From a checkpoint of a small transformer trained on Wikipedia: width 192, 6086 steps.
Each number is 128 + 24 x the weight over its row's rms, rounded and kept within 0 to 255. Layers, rows and columns count from 0. Numbers have three digits each. The size before them is the row's rms in percent of the matrix's.

# k: layer 9 attention key, 192x192, rms 0.0556, rows 93-95, columns 0-95
# q: layer 9 attention query, 192x192, rms 0.0549, rows 94-95, columns 0-95
# v: layer 9 attention value, 192x192, rms 0.0551, rows 64-93, columns 0-95
# o: layer 9 attention output (transposed), 192x192, rms 0.0792, rows 64-92, columns 0-95
k93 096:125147123166108144144139080104162072126120145133091140130148124153177110124142106176170134105141137174085109151136168140127087157141107099114139134121106121097129113096127091151123115157151124100185143128155106106069132161110112149095117076107109129142180136138098080115134134111130147096
q94 091:120108128142135099141139125130150110104098146152132104118101101152112122113123106128144144126085184095107153125089106125139131134166130136139126191156113121088150143150138144121168088128125126121120170118170093109163111133129146141086101132144105159181148132097101082114161138142145124081
k94 090:147140110109153121108134117149099130115139140126086135159157127137130114127151120120141131177102131120158134151121159126142157089122130108150137152080148104109140140094128152110115097135153122115158133159136116136137125107115117103110145099130163157114149135143115086102140098117088116118
q95 103:143109096101132099144153116123125110142150120137184134163155099146071104157148092126180096081111170122153187158145152111120096132120133117159157144115119150131125122111153145129122124151146149143140127141166073139054112120118127140113110086146131152112135119133154123127147136156119120071
k95 103:156101132120146125114082146160136116138117146162163137140135106135133100103111132103165125134101104158127148138137085123189137094145106143157135150154160121126134121133141104108121147194141122138097117144121129142090100092143097178110146130143133115113142123095118142153134164144128145070
v64 091:116119134145142123144143110155147140159104131120113128104141149183159108127116134127163124187157132145130106095144101146133148153113078137106090188099145121116087163115105118115127147115109128102129115100142116118132114128136142152097145166116117131116075107088131195081153110167153088117
o64 090:177119081112127096109141134103132126162162114178158130110097134145104153107138108142115140142160123119150145111143150127145156138082159113122124104149152132126129116155150164157129127165153131098117125125143124144148115138146094142133090114141102111124170152094132084117086149128056126116
v65 098:151123162168102142160109150125122132090081113143166133137086113108149108109109134157148112110102149140113125155151143104124170102092144121109179116108169094112124118084143097138135106109132126174172086151101118130091134116158154131104136113102116142119155184152122150148118151151170157119
o65 094:098140122122140140146127165061125121130172135150118143111158143144199135126091114130103154103158175121093151146100117164166109118147102148154132181124078115111108125179103103141106157085100082140128151118146190119138173148161080111141110145127139147126112105101141120112143157111098149145
v66 094:129105089106127118133143148170084129130133141130100073122147146151169133146107128129105094118140148151094105163116079091166152134106078127170165113124165153126125123154132171153112131118135144088098121176145117118132113128066140131169131179122091156097143113153106131145121103161125129118
o66 091:098155168138111093093115182141137124124150125158134113136151137101125135087154103127142143130134143145177110125129183104092139124132170134133082130162125154120137112119134088143080124150132124130132142144130120087144127137119092128095134123143132107124112096111172173100112148101134121121
v67 091:101113086176089189133140143125137102139131141093122131100133123085102180149166147132104084127112087157068152190169147163133127116192122111131126125104119171150132149097122114091113142104110097106120123151118098091139172101098160139088121157102158110152137144142147128166147131128132154120
o67 088:120077097111143102142104121110209114154135171139098100119144094152159104104131137133123102144117172115115128156140120154132123143102118162114145110160172137066119112156128140150134092178140154114119097129120142148120124159137115042074148113133131137103097135112075178143155113160144143114
v68 093:188149144102125118119126121161185117137129125126115131109153145091111123133142097156116158134159136066119125162100138120099126161162134126161113146120127119123110186117138133144137130117121143115125077172155065151134151131152106126154132157153118107071109091059063131127132115141092076108
o68 089:111108145114127106123141132139103128118120108136098100153153099142085146153171124182119110129122132178152119122102148097117120113132109133130148105123121148132143101121069153132119180144127129158134172100124128141122149132108153152167086141113115154162130130144163118147129142144110102158
v69 100:096122142156149105147108128128105120116153120151152127116127137134120134115188119130144145121102139130176141153116140134177111166101095137143108175138138142175141119139114090142109124145134111134084117143125159126105128097123160111086135137123152124149089150081130117146137154147112130105
o69 095:169178140132142107132139137150140131156112124126113106120130141123138149166105170112148144136121103138134124107134111116154156124132166118127105166129095142115182148112178125136076128115095159139144128135178106118113167129132116109143137122141122109093174100186101100118123105106135115144
v70 087:091164129154148149164118147092159114127118134162130146091152136096131110112147125151177126113141103098121112104125146134126111148106147094129106113152098123148139110100112089104107128132087155138114148126110128107153142144103103135161134133132126118092098147147105134139109176118088119094
o70 079:186166166091132122131104101106099176126117154124136147130111116121123135155104140089095104136117125108163115150102141146087115104151125155095144086149105113112073148182138173134182131082135136109124119119114133150159111150116107137131099095083137101122161095101129122166171156137130101120
v71 091:146125148143177122089102110161149141155137094148088108125134132089105129161074127121167145088126143167143116119084184115152107127116153141114165129110172131091136117130095129114156170136110147121122101114090108123126168129101104107136150121099115118143134149121109167093143176156127105132
o71 083:103129114115110105184170128138123108155119093150143148144098146147111132111127107131097085137137106121129117183137085103101122141138114170157140165138096130099149143141122107167119106171140122130108156153139127120100156102150120088076140132126141146112125147129087101129146147115127101093
v72 088:153115153108132132103135166160135114110147128122114106103172125114144130134157156156097150153095150149122153140098117118152138092128112138113124123096146087120126143132159091129155139146116104115147107166109117086146110095172150104117127146099094141113107102154134119159172162130123143140
o72 087:105104132113119131133119130166089116097120074146132172170160169144127100160145129099103169133135150145131094111131154134152121136146166098153109128164131109196143094126151084145085125110111153085144100128125133142095174147098115114129146144081131103160132109147082132074131069141150123157
v73 095:112100095086071123138143100167137136138147154119136130137125140135106075159116114094131098171069114113146136123161108113133104140141134122136126066108090164129106081111130119095162133148133126089098124134110138143126111161130138170109151080126137139116108093130130139140122138082141124116
o73 084:168135124151147179099126121129138107132115142100132152132124116134103148129118123135104128119120158133088137144153140140151168154125122123073118184149099114116122128121162147106083107138087128164146137119113139163164114102111139141123146139127082152158172182101121149125096075122125160114
v74 089:082093134145111135151177152157125121112118189138101140123104147093062127133129110127115110113171111164148140094181144148154087083131118146131149129123112148139107140098159144139148145140133133101117131121124118168113123124132130130119159161180087111123183135134135114096156121146127129166
o74 086:125115096111183154091094093134132130160174098121152134153130074091149118053115163125144140118104153157163129174134126121136131169130080090122143119113110133129131092106134151145152094155122124146147149171144175135127169091141138136110126125128112147099106112144113140186166089096144120134
v75 098:123111113147130129144144124102144108135147174130130114138086123116099125136152121134159126142160136115101122129087161186108144116102087136142090084115092137182111123128101155159133141143174125148192122130173121127126148128090102103117079115146106127133167141093157151140148119118117177135
o75 094:097134135134145155127136145136122151165138119155149118134134099160152183135199166137124091137108128130148132143116130092114147136116110103137206150125118139101126101142134122114142137109127110134117122085143120121124133106107134095119153154145108112127087107121137145157097097147102131152
v76 096:141129158093175154069130169156144112125129141153129123114144101097114131132086113133162128170148165185094092104128113160108127101100127146136145106101139115130122109114069107165126119152102109097151121163140102124106099148125120158133094178106131124118118132157117147115126113174149124130
o76 086:124095124112093098148120126106104119119119110159135108115125129146101133090143139169115102123133117090165109144161125149134134119106134138165119136152120142111109150138108138137116129114126100097132075084131125160127118122139100191152169118116166176131132159095174106107137104089102146081
v77 094:113078107109154125102146123124142105092094144140130114136135109144156171168150174133076172173108132087129128094165159122104126141131109127130124186159121100129142152116079126122125098128148126148090108142126130157094134151104139171147130159115153127102170150131157128131114170105091177113
o77 090:132141136123094168097107097147112203165126121090129129110109123104091128120139104155139102119096116137139086114129171147141126096157148121186126113142139099179118132154159150122164161138127126151144148123093133141168159114147150080134133083124113105151085112110081150108127099135141128143
v78 089:082127127136146098085114136114123154123174115133141156115160105128135114181134147141167115123116112111106142108152145130104177151128090116081103090144144070144187105095112129150134157082135137122124105092094115171171116099078172129150134121105129134115142124131109111162138118142106173129
o78 082:168095106132166147140099111100139141093136129130131132102174119144092151136149111164155137158093122108118114144114147116135159132141148129160122131132142136077088110119117092076113077138114129058121137165127124164139144147150096098111097131127131114161146137134086172104120117106124166090
v79 097:129114090089143129154115148145146083122116108152125106106135136118133121113102143143164138167136124136151115126154157152119117079110156145138155107095120127069157146119153129107109128126154101119111116121155158187152117147155090142140181129095143147107162086098142136124125086109120104168
o79 091:096160173150143110101114108151113113121139109095118102122140137113163139124146094142106145133120102112089120113126111133113162135104119154106124135133152143140111175180122096184133152126158116122105143126090109111135163134133159176166111128108102133157102157108114142086151097087151113099
v80 095:103102116193129171106102111163135140157110160136122092099128131118114127151146108105128143075074130141143119134113094134145142121169143150162136103108119167148128131148140092128114116134136143143120111181131147110129109115154164142158172146073123122138157134172120133108166146113141133138
o80 092:142144142130090144145110138158145090146136095125127091138127103174141155134109118123098168098160106124127135135193145142154144093147114092119104137138143094155077139130141151158160097123145166123134110123120135138118142156105103046067101118129144136146094108130057124094142105117137134122
v81 091:167115122097144133089102114079097152127152153119111117133134161114139132107080113121159134123140131122166174098125157125110120122092147108145126130112184160105117134164149105097142143095109104171121145147103098124132103105126111076121126160113121182117143140160157122134074082148168072103
o81 090:118147144111106098132136146135193138145144118106155145153139096148103131120107115131129158128142139140126071136125087108117165080135111117128097153109102139114151145129095164114117147143146143118122144105167107100106133134146135172159154128134131133147116103124126098117132193101113141153
v82 091:116136105108141092135142141125144134133077115108119127083136153141101141101147121129119158125119142136122125095125069133119129130159159088129143157168103104121150137163122086098135120160118143160139098123129100119148088127097110110128142183127142147147105126120128131108099111109119119093
o82 088:079128113136126104102124154080129149096111100140131140180121152135135123122113182146122158119151096147140152137163130119120106118113144186155133150123118158135091096130120114140142136145150123086132144109124151120123121148107140129134104117120147131124147194132132104151144162124140111111
v83 098:110142114106148142140159122126132149130153112122121133107156108080128123131169116125118137145130129144159155149101103041124161154131142095100126119122125085113122096102152153128091106130127144151134124097158101089146083104096128136148174129118125157115122123180135144121137168122086142142
o83 096:125137149127114151168132122105115095143147122126120103113124129099145091147098095137131132107099132170130110117115123110139086141098131151103124086123116143176134107172145157120136139128162110128097122140109138155148114111109156115147099101172121098143132136087138113155134119072117136084
v84 086:126100132119117120071114106137162148096129124137115124148085174170125147128115142176109161141134108106163164124132146125096135095102109161121138127153120127173092120093121154083115090119124168102132129159158090122117080080141096170104126147138150086107101116133085126132134156141121130164
o84 083:118153137118077129124098130110126129123111135126145124084134096140134109121136159100161128103114136114118137150179140116165148117179139132113107118089144100162139109131123113145105121188101105145106088137110131121140176167121153144133145139132122133154136117113192147157163092107141146079
v85 096:156103120135135119082082142118147134083133094133127141133109113083125130138156152132146107097185113170172123160133134132114149109125129106109079101139139144148084149091139117160143162122098103133110128100165099094134095128140124115128123126127145111173117140177123146168090105160110093117
o85 094:094115147114138142131144142128163190136142119123139102121141157103140103088121122120105135157096105153066149149130109174143148143150100131125122101112093144080129142121122133125106148116165126122064140085102113176108124142105101157120124089122121165094119127125161130148152100128132132153
v86 098:102130116111154116144101117114121154138135125123130138119145159116149090147174110130149134148156105131117154112112135139138150167165090133156137089097119104149126161109178097131117128188151128126158096102170118157132138108144088116143087121132133167119136091123127122159079137166139089136
o86 093:146097163120143126081146153107106109092144091139146154136130157126150182149119162141139143178089087144166144139128143103142132124062127093126097127105173084126147126165139096096093153103137134136096163120124117121139107097087147137109146169140116096152145143104136146090155137085075150164
v87 099:160092118112136154154155110119098155165123151125115099167109113116144171175146120082111100111156080116122138149099147119130188109129095076125143134095111156094107140153170115144153150102131108122105122170160136143134124157125146152151124119161174123107129150126122109173121144087114123130
o87 097:169098128127093101114115159142135143111101086109127129162112128117153133105125184150106121121125152136150132152113118155117103111143152164109129121169121125140119083159142160141121128126135110146106116084046106137145154135113117117102107121143091140073086117145125145112104154135158113111
v88 094:101089132140087123135135115145112085186125132175120124124153112148151130168130128136136152146121132141096169119134123095201147103144104120107118152083155149164140122127095118130115125065117125074098122083139156122128116096128126127115146077147142111139110140204153133146067145152119135083
o88 088:182142085152140144114139162073142120155137129083128148113126150117114077134158105162140106119133129114146108130152084130129126079123176114123092142152124073101180101128108154115105135139150120113136145142120118130102165122116106115094140129108163122116174166096170149127145101154178124147
v89 086:112157126144152114086133115138152138141155144135117132139142124125128138126154143125108086135179082147103172122108130095150134125119133056117108119131148142138138145129131156127141137151117112106087138169104148140115124115195110097130129164137121162136127155132146116083140134093101119144
o89 086:106096138131114173175117123158116124122116137112111074165112112155122127116157098105096125170128106127102087096099067108091079123147117132119153148130130104141147156147129108091115117095115187117133145112086188157140113113126140154121141099116174112120146112112152144084125146135130149174
v90 098:134068146141175120193156127154157130174067099143172111110125125116126123108119160150139136134153171161145131147142109141132150130144153160130127168120097120148085145139102103095115138114130160173159140168104111098105116136114161135110124142130135169148117150161164109198137120127140154088
o90 093:130106101114117140058081145116106115160139149140077117129142116183124160101145113135124151096108104119143120087098108104123156125107086125160118096125111126135144099117109168167145161118155130127110105101145114127142174170148109093120126155134139113117143152135091091097132132130171076158
v91 096:136127110104139129123125183134117128143133105142197157116135111054116156150126142154124118141124107072129137168103147137160135087137152129153142157144178154135094118161096108113135097105140152156135109127148100113128135125157135132140140114134135128138103122111097112115123103121163153146
o91 089:081116174099110130109108137101104134119138081118098090093153196199129143133118120145156095125150144127111090125138157097142104119110104137129141096153112098139127155116143134132134147166075100163119130157123124110125129159127152136067141168132130135149143124165177147142142171128117142147
v92 091:116160092142147094112156131137149107113133122096098129138147147091130116118120113107093086132144073152130101134122123152143117157090111139169114096128150165144086147133131096132111149116127122143138147144142146142134086126110139104101122102183124138134159127148122135101138136101150161146
o92 089:138175137134152136137112097149116133153127113131187122103145125085122112137096128141114164141128137146148147122173129128104125179141128088144115117147093096087126129080145108131136160138131155090117145059106150112140132115160133143128143115120090108104142155080106170075086142121095132141
v93 098:105125117137152131116137126154162185157143118100114129151123162096163112144120139137060117154182143113179130142113093119150132127108139128100108111137098114144131135126133150153125130093115123185179121098107149115122136136135146110126139183127145116149077128081138174129084114121108105118